Weights of a small GPT-style language model, trained from scratch on English Wikipedia.
Size: MLP 1792 tanh GELU, vocabulary 27980, 44.4M parameters.
Architecture: LayerNorm before each block, learned positions, biases.
Training: a variant of SOAP for these matrices, 532M tokens, 4058 steps.
Each number is 200 + 30 x the weight over the matrix's rms, rounded and kept within 0 to 999. Layers, rows and columns count from 0.

# layer 8 MLP up, 1792x448, rms 0.0879, rows 428-536, columns 384-447
239,166,203,199,184,194,199,222,210,189,210,265,200,243,174,252,192,212,207,147,237,195,171,260,171,176,174,199,117,224,187,176,183,176,193,208,238,206,195,212,240,128,262,227,232,236,150,128,207,198,151,254,193,184,265,213,231,248,230,205,212,158,178,218
145,234,190,211,267,191,176,191,180,199,191,154,225,259,145,226,217,232,204,250,227,196,201,182,174,189,202,213,173,198,225,179,191,151,174,251,197,209,202,214,212,225,218,209,227,209,185,189,163,215,175,152,157,209,229,213,237,192,163,205,181,173,164,129
237,185,214,191,195,244,236,189,214,202,214,166,186,155,226,189,135,136,154,171,246,163,207,156,154,222,206,211,216,173,181,158,186,206,176,171,182,264,215,222,213,224,184,224,196,191,217,203,209,206,176,191,229,183,230,206,192,206,149,229,154,183,181,155
179,187,184,176,210,228,274,250,168,194,192,198,141,186,200,174,196,189,186,194,146,254,205,200,179,216,255,212,202,220,201,223,193,159,222,202,192,163,181,223,202,187,224,177,244,223,173,198,224,190,237,150,181,184,208,188,272,211,233,216,238,225,260,175
219,191,209,230,181,214,234,203,170,185,217,199,250,193,217,138,257,225,197,205,148,198,159,206,160,181,211,183,195,207,197,190,156,225,166,231,229,185,184,248,154,153,224,166,229,238,210,247,171,190,175,199,194,174,183,193,182,221,190,153,240,185,219,169
207,185,201,239,256,136,244,168,198,256,164,154,209,196,260,174,198,229,235,215,172,214,162,201,234,135,224,202,184,141,224,185,158,182,197,168,202,180,214,218,209,202,191,189,200,152,183,257,192,141,172,204,241,188,191,199,209,160,229,157,171,239,222,198
175,188,210,183,255,164,222,221,190,248,197,189,191,200,179,213,191,206,257,246,188,165,185,217,191,203,157,175,152,193,220,202,254,191,185,250,163,170,244,241,255,205,166,152,258,193,253,242,203,212,207,247,193,210,194,209,224,215,219,200,263,220,218,179
151,205,199,215,213,190,156,274,183,165,184,212,178,195,202,166,204,193,172,220,199,182,198,151,210,231,170,171,197,147,164,209,156,217,231,183,231,228,189,229,183,218,183,206,136,148,178,176,188,202,210,171,203,202,160,146,182,233,186,191,188,227,287,183
270,200,233,247,196,216,212,195,266,221,227,253,170,189,199,197,235,197,238,180,156,221,189,218,184,221,193,206,203,203,235,174,219,184,201,172,200,183,227,226,210,205,219,203,197,202,165,240,213,223,161,158,167,195,190,239,234,185,195,237,215,252,193,235
186,213,227,215,273,223,218,223,224,174,228,242,202,217,185,201,230,266,256,160,227,172,253,207,280,244,218,205,208,301,171,244,141,237,213,208,231,209,188,230,218,257,219,211,177,249,167,238,231,256,249,238,190,169,175,199,229,195,224,258,198,170,221,221
189,168,187,233,188,216,183,216,171,221,199,172,214,197,210,181,212,160,222,242,197,138,194,214,211,161,183,171,227,170,225,164,153,232,172,174,214,183,224,262,209,214,207,211,176,209,169,191,162,205,197,220,200,192,130,158,217,193,197,198,214,175,191,257
192,233,258,213,271,173,175,217,216,207,193,188,224,225,181,206,231,184,202,186,216,198,152,197,201,179,211,216,214,212,170,277,117,223,154,176,187,249,133,226,192,277,264,254,192,195,150,162,228,156,221,218,197,144,220,134,155,163,179,247,249,215,209,178
211,154,250,207,221,245,216,188,214,208,250,172,243,199,170,147,263,161,201,195,189,180,181,206,223,168,203,235,235,222,194,228,189,200,185,190,227,234,229,237,219,188,98,218,255,181,190,206,223,256,133,224,176,217,196,209,196,179,179,153,221,228,225,156
175,201,195,175,227,158,182,202,197,177,229,207,229,160,167,225,210,208,145,221,189,222,205,186,206,190,182,200,193,199,207,236,224,216,246,169,222,180,199,202,184,253,197,231,217,212,240,175,168,161,171,178,127,178,177,199,194,203,193,198,174,212,207,191
191,179,208,190,191,236,199,167,189,229,190,167,272,159,154,212,201,244,240,174,254,194,192,182,182,183,218,211,237,173,215,136,250,182,233,202,192,204,185,255,176,211,238,235,229,175,233,204,175,212,216,135,192,169,196,174,246,213,184,162,202,198,254,214
162,221,231,175,202,131,164,199,254,191,182,237,227,271,190,259,200,235,203,173,135,212,165,188,191,225,178,194,176,228,195,181,252,178,191,193,205,194,192,210,169,219,222,174,191,125,220,199,186,163,172,174,224,225,178,224,188,144,232,202,242,153,195,177
200,180,216,178,209,184,269,204,163,163,197,221,211,139,267,201,240,185,231,168,166,157,268,177,240,235,231,200,188,209,207,213,177,185,248,270,194,252,191,197,219,164,222,202,177,257,146,193,229,196,171,217,212,206,163,216,199,208,205,228,169,172,199,238
206,198,257,131,168,172,213,203,230,200,244,160,189,186,231,255,130,181,206,219,223,173,178,169,185,187,219,258,182,199,193,207,225,203,200,214,207,200,179,246,175,165,222,235,196,186,170,190,201,216,186,216,162,184,158,170,210,253,251,233,172,182,216,182
186,218,250,193,211,165,246,216,181,164,157,171,205,220,212,189,232,205,180,177,217,207,175,206,204,170,191,175,202,184,226,181,153,200,201,196,203,158,229,187,199,177,132,212,203,169,210,161,153,187,196,193,237,154,183,226,201,196,212,219,225,164,174,182
168,184,199,172,206,244,203,184,202,169,202,168,206,209,215,223,220,237,170,195,234,194,199,148,151,172,240,216,243,229,266,198,187,198,190,271,159,180,209,246,209,170,223,227,242,219,195,181,206,145,241,188,170,269,229,244,197,188,196,177,222,188,167,182
267,177,217,150,235,195,170,253,206,200,160,204,190,227,174,182,222,192,224,240,265,154,196,254,193,162,223,243,234,170,217,169,176,181,171,266,212,264,191,203,194,235,241,227,217,209,265,200,208,236,193,239,245,253,140,158,193,158,267,160,147,111,239,281
248,168,206,211,174,216,123,189,203,179,201,193,174,235,208,245,234,269,228,203,168,186,205,170,104,199,179,238,136,223,120,247,239,194,193,246,198,250,211,231,163,182,281,228,190,222,274,232,215,209,260,206,227,176,200,269,153,201,214,133,216,177,218,209
228,216,225,185,240,197,182,236,230,162,194,214,173,230,182,220,261,153,221,235,200,178,214,197,216,263,192,185,234,236,215,226,209,184,183,165,195,151,204,202,204,138,159,223,239,250,209,187,199,247,233,195,242,224,207,216,215,250,171,228,218,230,173,172
164,190,177,191,202,194,191,181,168,202,191,208,207,233,131,146,162,234,174,202,190,178,183,168,150,228,194,241,209,202,206,187,237,198,165,232,208,203,181,216,141,180,184,166,134,192,200,225,218,218,164,214,247,133,196,163,160,238,212,202,223,238,168,187
207,172,200,119,162,226,187,213,269,226,220,156,217,230,218,234,135,249,175,236,186,114,205,191,215,197,202,184,213,211,224,202,227,216,184,212,209,151,199,238,211,167,198,149,194,173,217,204,133,187,211,204,185,202,223,238,162,174,250,251,145,154,189,211
217,169,222,218,267,210,179,210,174,255,235,233,206,204,192,253,179,202,173,186,208,184,217,220,178,173,197,236,250,183,237,224,193,242,181,177,227,239,192,208,213,213,191,159,160,199,210,221,170,195,187,174,152,170,244,188,216,149,221,213,244,160,202,147
215,184,166,211,222,194,234,185,213,170,212,187,221,197,236,206,210,195,229,188,191,202,233,198,210,146,189,201,229,220,170,232,159,245,244,198,246,185,219,179,190,241,228,179,203,179,184,208,192,162,226,182,190,222,221,151,181,176,206,223,226,153,177,154
201,194,171,164,175,206,208,227,218,208,196,208,211,162,224,213,191,237,270,238,162,189,222,230,183,222,177,245,207,231,235,201,226,180,171,177,224,204,228,202,185,269,194,231,209,248,241,223,222,174,197,160,204,187,205,196,214,195,195,220,163,177,155,167
203,204,190,156,211,201,191,197,208,198,200,266,209,232,216,227,286,208,238,190,148,248,197,202,201,180,203,248,213,220,186,239,200,187,186,187,199,168,202,227,210,153,189,282,159,166,180,212,213,252,178,212,192,243,129,208,186,199,195,176,213,193,199,239
220,256,254,229,132,164,238,228,219,249,268,217,155,193,221,176,204,192,213,147,163,140,161,237,182,221,185,175,207,228,220,198,179,158,178,197,206,220,153,185,206,203,197,182,189,228,149,207,160,154,244,240,221,161,130,168,208,194,165,164,212,178,151,157
221,200,204,191,247,190,252,165,215,238,223,186,223,203,237,235,191,214,201,205,210,203,204,239,167,182,195,220,206,181,208,248,169,172,203,217,207,177,186,258,187,181,181,172,225,220,215,198,203,147,222,201,212,273,163,206,238,187,179,192,175,237,151,174
191,217,262,243,203,263,186,219,186,208,225,249,241,232,221,205,211,207,217,222,247,171,194,161,212,219,249,176,195,204,237,192,230,214,188,160,189,214,186,210,185,201,215,142,168,156,201,226,228,201,223,214,221,213,136,173,193,216,223,244,212,170,181,245
167,217,191,181,210,246,195,195,183,143,211,188,190,170,172,268,232,211,244,236,171,239,199,196,115,195,176,179,165,174,174,156,178,221,197,212,208,173,144,199,232,182,220,225,151,187,228,269,201,224,172,208,188,159,217,208,221,161,141,223,199,202,188,199
152,217,226,177,180,181,153,169,146,190,153,184,167,170,244,104,171,256,237,167,224,129,175,185,140,168,216,214,165,185,141,203,171,169,99,215,174,193,173,161,176,191,168,183,202,202,167,242,200,197,209,234,194,176,177,222,196,178,223,211,229,189,197,157
200,237,180,185,204,232,186,188,279,169,224,230,188,235,185,213,167,212,193,210,182,207,238,152,227,235,203,227,216,244,160,196,226,219,216,201,221,197,208,175,221,200,189,162,185,177,192,182,189,217,194,209,180,160,167,248,196,196,183,211,209,179,170,185
178,208,238,200,210,220,155,205,212,218,162,190,188,208,191,183,212,207,206,168,223,191,169,219,179,217,205,174,185,186,237,197,197,241,207,246,208,168,182,149,200,211,212,237,186,166,179,228,172,191,189,245,227,185,211,228,178,208,140,186,163,224,173,230
180,229,196,128,205,186,186,255,244,211,171,146,177,167,204,195,155,183,215,249,190,206,239,193,233,224,226,212,238,231,183,207,262,191,164,196,189,167,213,201,223,259,216,217,239,232,205,208,176,186,201,194,217,164,163,248,261,155,205,233,156,227,230,196
191,234,235,186,159,220,197,221,163,227,174,192,252,189,115,190,167,197,159,248,209,192,205,203,195,237,128,173,211,202,219,181,170,205,203,191,241,243,181,212,286,261,147,187,219,206,183,159,189,230,222,257,201,220,211,169,193,174,219,228,246,204,143,196
176,206,232,218,158,212,177,185,214,176,176,219,233,219,165,187,165,216,207,145,252,203,245,209,158,186,184,190,151,161,218,209,186,184,135,166,227,251,211,206,169,204,218,180,248,154,175,163,185,234,170,171,200,224,193,223,291,128,204,188,199,189,166,214
227,154,192,196,213,258,219,151,165,200,266,245,168,195,141,181,225,221,190,221,153,213,249,189,154,175,164,155,170,179,200,199,173,197,207,257,212,186,219,234,207,175,288,162,195,192,203,226,217,201,186,196,221,183,159,200,231,144,247,227,195,166,224,189
175,209,184,212,177,174,176,219,195,189,210,190,123,222,199,151,179,198,196,208,196,186,161,244,191,151,183,178,215,228,197,179,195,163,146,232,210,198,222,138,253,185,197,186,163,224,223,191,133,178,219,211,162,214,211,266,199,218,221,174,253,191,199,218
163,218,231,207,197,205,158,259,206,179,214,180,173,203,265,193,210,212,201,165,256,188,212,186,169,209,239,223,212,208,186,217,223,198,159,125,174,204,244,230,240,162,180,198,185,268,170,200,226,204,162,204,203,154,174,179,151,188,205,252,214,198,156,185
175,230,211,245,180,215,176,225,215,178,188,238,175,199,188,183,258,180,140,216,202,212,206,143,163,239,194,143,206,193,168,116,172,184,197,160,213,185,212,224,165,183,193,223,158,212,175,238,157,205,198,231,186,216,194,178,203,199,245,234,182,214,237,194
192,172,223,260,190,269,210,228,221,183,218,160,169,249,205,174,195,210,137,173,159,218,112,203,149,190,145,262,206,203,229,170,112,226,238,179,193,154,166,242,220,235,249,226,267,176,242,158,215,247,233,222,165,159,194,234,176,165,205,234,212,186,230,162
210,219,198,146,200,184,170,128,222,160,191,201,199,185,183,215,260,190,167,175,195,222,254,169,241,170,236,241,233,234,250,210,212,160,241,205,188,183,221,169,152,187,247,147,227,201,222,234,232,196,170,270,193,187,256,135,202,190,170,196,217,208,147,199
179,203,232,170,184,168,234,169,198,129,167,191,192,219,232,212,212,234,192,249,185,160,167,159,156,175,212,220,252,203,168,231,179,215,208,255,227,159,212,215,211,221,247,194,203,209,176,243,186,221,206,192,194,192,164,271,191,159,216,198,217,124,144,124
234,202,216,153,171,168,203,156,144,234,165,212,223,189,157,173,197,228,210,150,159,188,215,280,214,216,213,181,171,165,218,200,204,246,168,176,215,237,210,215,190,248,203,177,206,223,206,191,162,247,231,163,234,229,206,196,195,214,190,192,167,181,147,183
230,198,234,227,242,190,220,194,202,145,164,209,184,209,180,243,219,199,183,228,211,276,186,215,223,215,170,204,213,224,226,200,220,198,179,160,219,210,229,162,238,201,227,210,230,191,245,219,194,200,195,226,215,224,155,203,164,171,238,194,165,204,189,204
247,201,192,193,200,204,156,184,204,208,201,220,189,199,189,200,210,211,206,266,235,170,256,215,226,176,215,246,172,139,164,227,214,207,207,197,178,197,201,226,169,211,237,132,192,197,206,163,193,241,208,222,196,208,194,227,213,251,141,155,166,252,159,137
172,209,172,221,181,260,209,218,160,209,230,239,222,187,245,195,163,220,262,176,175,237,221,234,200,172,183,202,183,234,175,188,193,224,208,198,230,163,184,152,177,205,162,178,190,154,205,202,212,222,231,221,218,256,246,189,202,218,239,203,185,222,216,161
235,208,206,174,209,220,217,172,204,230,179,185,222,218,207,199,200,192,160,242,189,197,205,182,211,177,243,282,233,195,189,240,224,228,175,204,168,199,175,208,278,190,149,170,215,207,217,198,245,148,214,184,209,168,188,166,218,152,265,206,243,180,192,167
196,238,230,216,148,159,209,225,210,194,174,250,248,192,223,214,212,209,186,265,241,169,143,220,163,177,192,211,162,220,231,247,201,184,163,214,274,195,140,169,193,216,201,187,225,194,189,220,212,173,219,213,170,204,169,275,185,227,236,173,233,203,224,214
158,156,232,193,185,183,129,228,209,200,173,216,240,210,204,202,181,210,217,142,197,268,191,203,226,206,210,239,205,204,190,164,191,226,218,187,208,158,128,235,204,229,230,178,163,181,243,260,219,235,132,177,215,234,219,203,183,209,220,184,248,130,173,225
256,198,233,215,255,212,235,208,185,182,198,182,196,177,228,217,289,194,220,128,258,180,249,198,220,181,181,242,125,217,232,208,194,254,205,202,217,191,201,214,203,212,191,165,170,163,200,197,202,207,194,160,147,217,251,176,226,223,186,180,253,216,194,224
261,169,220,225,211,195,245,182,226,181,233,226,213,168,186,144,199,228,203,175,126,208,209,187,224,185,267,234,238,202,193,219,200,144,245,138,162,207,223,180,184,191,210,186,169,239,180,203,218,235,167,203,186,225,202,221,229,198,199,169,212,198,187,164
228,239,195,261,221,172,201,156,228,235,181,170,182,222,232,185,181,217,190,211,229,187,193,207,225,175,227,196,217,192,231,207,161,186,177,164,224,215,195,210,208,241,179,174,212,208,192,209,213,141,217,219,174,168,156,217,238,213,213,176,231,160,211,205
169,221,246,225,214,213,152,243,220,209,158,182,188,186,224,181,234,170,188,129,170,188,189,145,199,199,166,175,191,232,206,197,177,225,125,195,188,174,205,242,131,200,182,203,172,216,168,235,196,157,224,254,198,137,228,227,172,179,204,202,190,211,172,214
245,167,219,239,191,223,202,279,218,276,215,260,179,195,225,271,200,165,241,221,186,250,197,166,150,201,258,165,246,236,218,192,187,106,197,208,176,196,206,204,272,208,178,267,205,189,182,216,196,204,225,248,166,229,135,234,263,196,194,244,229,231,204,227
224,186,222,166,194,238,182,206,197,186,182,225,191,258,183,193,187,191,208,174,227,179,182,166,247,223,221,240,190,192,212,222,191,218,206,186,208,183,214,203,194,190,193,201,192,213,155,206,177,202,143,203,249,150,199,191,228,215,209,174,169,229,162,183
195,185,175,157,269,218,186,162,201,127,170,252,193,192,249,196,206,197,227,172,164,228,232,214,179,215,183,153,199,215,227,235,221,120,196,249,212,194,177,191,227,231,184,195,195,197,185,211,201,231,159,234,152,209,188,204,185,183,197,145,218,205,204,163
147,172,217,207,203,199,172,214,227,213,182,192,220,185,150,209,162,179,216,192,184,162,172,190,157,169,184,236,217,202,222,188,156,189,129,204,216,139,204,227,245,242,201,135,204,180,221,228,185,232,220,175,164,218,206,126,238,175,202,209,192,177,207,233
176,234,256,211,223,206,222,178,203,218,191,184,209,242,235,209,217,170,214,199,156,224,175,236,213,314,196,177,248,167,197,217,159,216,221,196,177,243,241,173,204,210,191,202,172,227,156,213,173,220,202,177,188,240,242,208,217,187,251,165,174,217,224,184
208,191,187,224,218,189,164,174,183,157,201,132,186,262,190,268,217,204,167,278,162,208,198,239,227,183,221,208,182,216,157,193,137,175,214,169,168,210,231,265,259,227,203,196,192,158,178,192,200,170,218,216,187,192,182,201,161,138,167,210,222,190,180,182
197,167,149,197,188,206,181,217,179,259,301,211,212,253,192,218,187,216,205,187,208,232,170,238,176,214,215,198,160,226,166,214,157,159,214,183,214,195,259,118,174,180,200,221,201,242,181,219,232,216,209,227,236,207,231,249,260,198,155,191,210,224,239,232
220,261,213,170,207,196,255,210,233,182,141,221,246,190,194,155,172,139,197,166,216,178,222,193,208,231,194,214,225,162,195,267,210,198,178,187,177,256,165,211,130,218,199,206,147,196,215,217,205,172,221,201,157,183,198,177,211,183,162,190,191,215,154,154
207,209,266,175,139,197,217,163,184,204,225,209,179,154,205,173,189,218,201,175,209,194,157,143,212,181,183,206,223,194,189,243,170,206,175,206,234,170,177,168,189,228,239,219,210,264,196,200,191,200,192,225,209,213,208,222,169,183,193,204,169,178,205,166
223,206,214,175,222,195,201,235,232,155,194,178,241,202,185,193,172,230,172,186,237,209,241,171,154,135,223,217,199,227,134,201,136,128,268,226,209,218,220,183,206,178,206,213,198,196,181,227,169,244,211,207,198,150,182,223,203,216,231,253,225,226,198,167
248,248,202,200,201,228,163,176,171,169,193,194,262,164,190,225,238,238,208,150,213,226,187,174,185,152,184,198,165,188,171,218,188,177,247,170,125,198,201,229,266,199,251,204,226,187,146,188,162,186,188,199,153,196,229,225,147,232,199,153,176,142,192,222
172,204,150,150,215,159,229,183,203,178,148,128,179,164,244,217,220,189,190,106,163,199,193,241,152,235,174,217,154,143,187,200,206,190,107,240,234,162,196,144,200,181,147,208,185,216,184,168,168,254,131,212,188,182,154,204,183,241,165,252,204,182,122,230
208,202,210,216,194,234,209,226,242,224,171,198,239,209,231,203,167,172,178,227,167,218,192,276,216,226,163,212,204,176,297,231,160,201,173,196,202,166,226,206,184,206,158,196,143,171,158,188,163,215,215,222,190,163,221,197,222,231,196,206,201,146,208,194
180,181,195,179,201,204,186,177,153,180,232,191,215,220,157,220,250,277,172,176,237,203,179,254,210,194,169,247,205,236,240,236,201,207,137,200,258,190,153,205,212,209,198,237,199,213,219,185,197,180,222,270,214,160,215,169,201,177,175,221,228,194,219,184
203,211,169,181,180,222,195,204,191,226,233,183,231,184,193,217,156,135,209,236,187,190,176,207,213,192,206,171,178,211,152,179,196,199,221,163,209,178,170,175,157,166,203,211,192,227,192,158,231,191,225,226,201,212,172,190,220,140,193,163,258,127,187,212
198,245,203,220,201,155,224,228,186,232,195,225,160,174,165,181,199,170,140,147,224,126,264,180,159,167,203,170,192,211,258,188,197,168,229,151,186,165,213,225,199,165,182,189,157,206,176,217,198,216,186,196,188,178,119,192,171,167,221,146,180,162,131,213
181,210,186,193,231,142,198,203,192,248,167,238,194,194,235,221,207,223,260,215,172,192,233,230,206,202,244,173,210,224,149,154,200,205,195,173,198,134,211,224,173,270,138,239,203,225,199,194,172,154,170,152,250,238,204,179,198,180,186,199,263,219,166,161
204,170,207,235,206,168,190,162,165,173,189,242,167,142,164,207,186,200,177,166,212,238,190,193,220,243,242,220,163,191,220,224,204,239,193,196,177,209,167,171,205,156,236,217,198,225,234,189,178,206,193,184,238,232,242,156,177,224,204,248,220,280,185,184
183,209,195,248,216,152,199,173,238,214,124,186,213,210,248,175,213,165,202,192,210,208,166,161,197,192,145,185,191,192,250,222,138,205,173,230,308,189,197,221,203,193,223,211,219,184,195,190,142,234,220,162,194,174,186,250,233,148,236,240,211,204,232,187
180,230,194,184,218,208,148,207,192,219,169,204,202,197,208,195,192,214,245,198,215,170,140,215,168,213,227,162,220,145,200,192,179,209,226,247,153,205,200,176,140,263,219,208,208,242,204,195,218,174,203,160,176,210,154,254,181,241,183,204,208,249,189,200
200,212,213,115,232,218,254,204,249,123,165,168,214,210,219,211,206,168,203,185,202,210,180,150,187,208,164,227,228,188,185,212,204,211,225,283,245,134,145,193,220,171,166,208,198,207,178,265,210,186,109,142,210,192,204,185,183,175,213,151,216,198,238,210
191,172,162,245,169,247,167,179,173,199,199,198,208,179,209,230,156,237,187,202,192,180,150,188,186,158,231,201,215,222,254,195,219,210,179,184,209,195,197,173,201,214,175,176,175,190,169,205,155,164,181,261,189,176,190,213,203,176,157,233,181,230,219,151
216,185,189,150,195,145,180,165,199,127,185,149,231,196,232,222,146,134,291,194,209,221,221,149,188,158,209,198,197,190,201,154,228,197,193,198,153,234,243,195,211,196,126,237,248,234,182,182,162,213,190,211,180,159,215,186,225,167,202,212,249,226,217,209
194,227,226,193,175,184,194,202,220,199,219,203,173,161,206,219,195,193,226,175,217,176,235,216,187,197,155,231,199,176,237,194,193,184,199,203,212,202,208,224,197,242,182,166,208,180,219,195,168,232,191,216,230,191,204,192,182,181,247,210,151,162,177,178
177,146,160,164,187,224,205,184,235,166,216,209,203,209,185,193,224,218,169,246,196,211,205,235,192,196,212,204,234,211,208,193,179,207,237,199,200,175,240,241,172,220,147,199,188,218,163,265,200,213,187,206,177,192,145,208,190,189,221,174,213,188,197,183
235,236,175,184,160,235,249,232,217,200,183,187,233,156,195,230,217,183,136,145,250,203,182,170,178,196,159,188,217,216,177,216,195,179,159,165,206,206,158,216,158,250,141,218,213,203,217,254,233,208,173,205,188,203,202,196,241,218,226,208,149,232,157,237
200,194,216,184,233,198,234,207,213,239,190,218,217,176,176,173,219,196,224,253,122,188,262,212,178,201,147,193,217,180,171,205,223,202,233,169,214,198,261,214,152,184,216,200,267,208,195,228,180,150,198,184,194,238,186,186,232,155,178,172,270,217,208,158
233,189,257,190,233,196,186,200,165,201,194,244,221,198,145,241,208,152,222,186,194,160,179,215,229,196,267,223,241,230,153,222,151,179,184,213,187,233,237,212,174,168,154,171,180,166,180,211,198,199,242,213,219,143,234,189,236,152,226,201,208,188,229,194
232,229,227,165,206,192,233,216,206,183,190,192,180,210,191,146,153,226,241,173,215,188,230,198,202,235,217,202,208,194,190,224,178,170,200,220,159,153,202,184,240,182,180,212,237,169,231,174,202,206,205,204,191,162,180,188,261,213,203,178,212,234,194,234
209,243,184,210,199,249,207,205,211,211,143,205,250,208,174,207,194,206,145,256,263,172,192,172,194,225,175,265,217,189,216,187,258,186,243,191,244,160,224,177,173,253,200,241,228,234,168,221,177,163,156,232,247,153,222,191,154,236,182,163,200,220,229,116
188,153,203,155,178,198,205,196,213,233,169,240,239,174,177,240,229,202,238,224,251,184,149,201,202,162,248,213,266,178,221,203,227,193,227,190,243,170,208,160,180,210,153,167,186,143,230,194,197,221,213,224,187,224,187,185,214,244,171,190,225,168,218,176
181,196,198,198,161,146,228,199,238,255,182,158,219,183,220,188,181,190,210,201,248,252,222,216,221,188,232,218,135,232,187,189,207,239,229,221,227,179,171,206,250,210,273,204,146,199,164,144,182,233,211,213,189,243,234,186,288,243,205,260,245,199,212,237
146,253,306,192,163,197,192,189,184,174,170,155,215,153,211,193,214,203,183,195,149,150,210,234,160,193,234,240,220,199,177,176,178,192,193,145,213,174,205,166,298,198,220,226,191,221,204,215,171,196,209,214,186,192,300,173,204,236,204,177,166,247,233,209
191,204,233,180,188,146,226,194,199,228,139,155,214,136,168,232,197,233,207,216,189,179,222,191,196,210,217,239,214,217,193,217,228,169,222,199,238,231,192,225,218,193,162,227,195,252,212,176,192,168,238,297,173,187,200,220,208,185,208,218,210,173,227,170
200,200,182,182,206,141,203,237,202,167,187,230,184,139,168,189,209,224,218,155,218,242,178,133,133,249,217,212,209,172,156,218,170,176,200,173,194,170,186,216,189,167,182,232,156,190,212,213,196,166,180,223,162,179,218,204,183,207,224,251,211,169,214,180
204,205,161,208,216,144,177,197,229,248,189,181,200,235,183,213,204,153,202,167,205,175,203,211,203,166,193,253,187,164,184,221,174,212,188,201,187,183,201,215,190,217,202,226,184,204,180,202,176,145,242,181,162,191,180,190,217,222,215,190,243,192,199,177
161,262,200,146,180,185,199,205,214,200,228,207,168,202,153,236,199,189,239,156,201,226,199,184,238,171,174,254,172,221,191,205,230,208,223,172,214,207,201,240,228,160,212,276,193,215,184,220,133,168,202,238,198,218,236,235,230,208,186,153,184,196,128,203
269,239,202,240,204,245,173,212,200,192,222,278,230,165,170,181,200,210,234,184,250,183,145,151,227,228,196,188,205,234,213,206,182,257,161,190,192,169,172,208,209,209,216,225,166,224,210,259,156,205,208,190,146,211,161,187,153,199,164,196,171,232,168,184
203,195,193,234,201,206,174,207,215,257,216,168,171,207,170,204,201,152,200,189,207,152,177,179,199,204,229,193,263,171,241,187,217,234,181,194,214,218,155,197,220,172,200,227,205,229,154,183,202,178,216,180,205,200,206,146,205,182,236,181,161,195,224,137
196,202,210,192,201,233,180,244,165,191,127,144,177,179,210,227,153,201,156,219,195,213,166,210,171,206,181,195,193,148,219,210,222,172,219,186,170,229,196,171,187,152,154,229,189,230,195,247,218,165,171,198,165,204,176,253,172,152,162,175,173,180,205,178
187,265,198,209,250,276,220,181,213,197,163,218,214,182,120,160,198,197,203,154,205,234,210,187,184,130,201,216,168,200,195,214,213,159,187,200,236,208,259,163,216,207,222,178,194,245,198,152,201,136,186,179,182,221,192,233,186,131,166,199,218,179,232,196
212,174,158,200,215,181,213,201,174,176,214,161,222,141,204,233,290,218,218,255,225,232,209,147,236,229,209,228,196,232,198,178,185,180,167,239,198,183,178,216,214,201,195,138,226,175,198,212,192,178,242,213,222,198,188,211,205,202,224,226,247,246,199,218
158,209,178,178,215,207,206,166,203,171,166,199,144,183,267,222,204,192,198,166,257,171,235,148,185,150,202,191,205,133,151,160,177,258,191,186,161,162,220,240,176,216,176,159,206,211,217,189,230,178,125,175,175,222,159,155,127,166,174,205,215,163,166,209
197,149,162,224,272,195,145,195,198,186,186,186,138,219,200,188,234,195,234,241,189,200,203,220,231,181,258,189,247,218,148,193,175,210,187,156,168,115,163,200,192,205,169,179,193,236,220,213,209,248,221,208,208,205,167,200,146,180,195,227,233,175,183,144
216,239,223,237,224,228,202,174,221,250,190,157,217,271,195,278,188,208,179,253,248,173,221,206,190,216,255,251,220,215,198,252,196,157,191,183,240,140,191,223,193,195,189,205,159,218,200,258,198,209,194,198,130,231,210,239,221,218,276,206,230,274,221,249
184,202,250,171,198,225,218,213,130,235,179,225,218,217,221,202,206,201,203,204,212,204,198,175,162,157,239,241,170,149,187,225,161,165,166,179,224,188,247,167,205,176,226,182,224,202,188,212,228,209,207,199,234,245,227,199,199,229,205,250,182,187,160,221
228,192,183,227,183,174,230,230,206,233,231,233,179,168,253,196,176,142,216,159,201,221,208,139,168,185,251,149,189,221,214,208,197,207,237,171,154,137,242,213,213,157,219,217,227,198,210,186,232,176,278,202,142,225,195,237,206,174,225,233,191,214,184,208
207,289,252,190,211,220,267,250,235,211,216,131,266,185,266,144,180,223,188,163,231,239,245,197,240,196,171,217,239,241,294,230,193,255,186,187,199,225,254,251,206,259,151,197,192,193,234,171,233,246,158,209,199,213,237,199,177,253,217,233,256,221,210,200
244,163,222,188,207,136,185,161,223,223,218,213,192,201,127,261,201,204,158,214,145,243,155,218,184,234,152,182,208,187,199,190,179,255,171,205,185,213,168,202,203,199,217,226,176,204,198,180,204,214,169,232,159,195,258,177,211,235,217,197,194,156,130,214
242,228,167,231,183,201,188,211,205,187,212,213,232,219,192,234,216,200,162,185,283,207,250,203,258,203,233,196,221,222,207,249,231,134,178,180,207,207,209,204,203,208,161,184,207,224,207,179,212,203,212,196,176,181,217,199,229,172,170,190,174,254,224,182
203,186,182,198,269,203,170,191,183,200,219,208,208,252,197,197,196,201,188,192,159,116,191,218,191,201,194,243,164,199,206,140,166,224,186,205,210,209,227,193,204,216,174,157,170,223,207,154,188,174,178,254,202,232,193,211,218,245,220,230,188,158,198,207
174,224,143,198,176,201,182,235,258,188,238,180,226,197,159,169,192,160,243,214,214,161,131,184,222,194,207,281,212,164,170,224,215,205,209,233,248,196,230,206,164,237,171,189,209,215,187,206,230,179,193,238,181,166,143,237,219,200,196,206,255,192,190,247